config.yaml
head_dim: 64
intermediate_size: 576
init_std_qkv: 0.0631
beta2: 0.99
decay_shape: "linear"
Each number is 50 + 12 x the weight over the matrix's rms, rounded and kept within 0 to 99. Layers, rows and columns count from 0.

# layer 5 attention query, 128x96, rms 0.151, rows 46-50,110-114, columns 0-95
47 47 47 44 42 51 46 44 39 49 37 52 52 50 42 70 50 51 42 42 57 31 49 43 50 38 58 56 60 51 47 49 54 56 43 43 41 61 54 39 46 61 49 44 51 53 52 55 42 48 59 42 41 49 62 39 51 62 50 50 47 44 55 58 43 51 61 55 53 52 59 65 67 61 69 46 52 54 46 61 43 35 53 35 43 35 51 42 41 56 44 62 44 48 50 51
45 45 45 44 51 49 58 54 63 62 44 45 58 54 57 40 51 62 38 59 67 43 30 62 56 38 58 42 43 62 43 53 50 52 54 45 47 55 28 54 58 55 59 43 41 45 54 68 54 49 55 47 53 50 39 67 50 63 37 50 60 63 47 48 39 49 41 50 46 65 45 59 43 54 49 53 59 61 54 43 58 47 51 64 52 63 56 56 41 40 64 66 60 48 54 55
50 65 52 50 55 62 55 46 55 45 50 44 41 37 60 30 31 51 39 60 59 56 45 58 51 50 56 38 56 58 59 37 57 58 48 35 47 45 43 67 40 49 44 43 63 52 50 41 39 27 55 69 68 66 64 34 62 33 47 56 56 55 39 59 59 45 76 40 60 60 46 44 39 38 64 46 47 44 37 56 44 61 65 49 41 51 50 56 61 62 48 57 50 56 52 48
56 64 49 49 49 45 48 41 45 60 58 44 61 42 59 48 51 50 30 54 69 49 44 51 32 35 55 31 51 35 46 53 44 48 62 48 49 51 58 52 40 54 54 51 52 57 46 55 55 54 38 25 61 39 39 49 51 66 46 39 45 57 36 49 61 49 48 48 45 54 57 38 39 51 48 55 61 54 56 61 60 53 37 61 59 27 62 41 40 60 47 39 42 53 53 39
50 58 52 38 59 72 49 49 56 61 50 59 44 38 56 62 16 48 61 51 42 46 43 46 43 54 63 54 38 31 60 20 52 42 47 54 54 66 66 45 48 51 49 34 51 42 67 58 60 39 37 60 61 64 57 54 57 55 47 43 50 58 45 50 54 53 53 62 49 60 39 52 59 41 50 45 75 33 49 53 53 46 48 39 35 52 52 60 40 60 70 33 38 51 42 54
57 52 45 38 45 39 84 41 45 30 47 52 46 58 32 50 45 44 56 18 67 24 40 42 52 38 67 52 64 43 22 41 37 63 39 32 49 80 33 35 43 76 40 53 59 73 87 61 47 60 60 64 34 50 48 75 51 58 42 44 53 37 73 59 59 38 75 47 49 28 53 85 73 78 46 54 28 46 28 39 33 61 28 34 56 49 54 36 32 99 30 84 54 32 61 61
64 52 61 32 68 54 39 80 37 71 57 19 65 49 46 15 53 57 15 43 57 59 13 67 46 45 60 54 37 80 76 31 33 51 26 39 26 73 26 63 56 48 69 41 47 33 65 47 65 58 43 79 57 53 63 78 52 51 30 67 73 55 22 69 15 72 61 78 53 71 35 38 29 36 58 53 63 53 68 40 49 78 52 60 64 56 57 24 49 41 43 53 78 55 39 65
51 71 51 53 63 47 53 33 67 51 58 50 66 52 71 15 63 62 44 55 25 46 56 53 59 53 62 43 52 57 69 75 56 58 26 34 37 56 21 78 75 53 60 58 42 69 38 62 42 37 35 62 26 61 50 68 38 30 31 60 68 24 42 49 82 50 42 75 65 52 28 70 50 49 47 52 39 30 38 38 49 59 76 81 13 46 38 70 57 60 57 66 23 60 63 33
56 81 36 60 56 64 36 64 47 67 36 53 68 47 83 33 38 54 18 70 44 57 46 39 34 41 45 20 57 51 50 30 41 57 53 39 57 51 68 56 36 57 45 55 92 94 32 48 75 56 51 17 63 52 25 31 73 73 51 51 76 51 24 60 53 50 10 27 48 34 34 68 58 45 30 84 63 60 68 48 34 74 59 58 47 36 58 30 27 61 35 46 44 36 66 44
54 84 45 41 80 70 46 64 55 70 73 72 29 43 70 52 36 60 81 41 29 82 56 18 51 36 36 55 23 26 78 13 50 63 47 73 45 51 57 45 80 59 48 46 59 42 52 43 57 60 29 53 45 60 30 75 51 41 58 36 37 43 57 47 60 58 51 74 29 60 38 42 23 42 47 57 64 23 06 39 47 31 45 18 26 47 58 46 29 75 57 42 48 42 38 32
# layer 5 attention key, 64x96, rms 0.173, rows 46-50, columns 0-95
46 23 46 30 69 53 30 79 50 34 60 30 65 55 21 46 53 46 62 27 34 40 39 59 51 45 35 30 71 37 55 35 29 96 61 48 43 60 58 33 38 61 39 53 33 43 70 65 57 60 28 49 45 69 45 52 25 53 45 58 25 62 52 31 39 49 46 39 55 51 57 74 44 74 45 58 57 45 36 52 42 41 57 28 62 35 58 28 37 55 42 47 75 57 66 56
52 38 29 41 65 50 57 35 72 42 70 39 52 25 55 27 62 46 49 45 40 58 17 63 55 51 98 34 47 66 48 52 58 48 41 44 03 38 58 34 39 30 38 44 34 58 38 45 63 68 47 57 40 34 31 50 55 35 52 51 25 25 30 40 56 42 79 44 41 43 37 42 57 34 55 45 12 60 35 10 51 46 52 49 63 52 28 56 20 38 56 22 37 46 61 38
43 56 29 74 47 25 51 58 59 26 33 29 46 63 84 12 43 61 51 49 28 37 46 76 36 55 27 47 62 36 44 48 58 39 38 59 29 40 54 22 44 37 42 21 54 49 47 50 42 52 28 49 52 50 38 75 66 50 64 51 35 49 44 28 38 40 48 33 76 59 29 33 35 72 65 45 40 42 45 44 26 58 75 57 30 41 34 51 68 58 34 55 31 53 52 22
26 48 71 49 20 46 46 61 37 28 56 43 64 73 45 34 29 76 48 51 50 64 38 45 51 56 37 33 50 57 45 54 73 50 44 41 32 60 37 61 47 44 51 38 60 63 35 52 65 57 54 63 51 35 34 12 54 61 81 40 62 79 50 44 77 43 48 48 49 57 65 53 80 51 64 35 47 84 68 79 76 40 48 70 58 52 47 32 44 61 38 45 63 72 43 39
52 32 56 40 64 61 56 50 73 57 53 45 29 44 61 40 30 56 52 37 40 69 46 15 66 65 53 64 41 24 35 53 38 54 41 33 41 48 70 71 48 52 37 42 44 67 37 45 59 38 04 52 52 55 53 47 74 69 60 36 65 61 29 49 60 42 59 56 66 48 58 65 38 43 51 45 60 23 57 63 67 53 70 33 61 50 77 67 47 28 43 38 60 76 41 52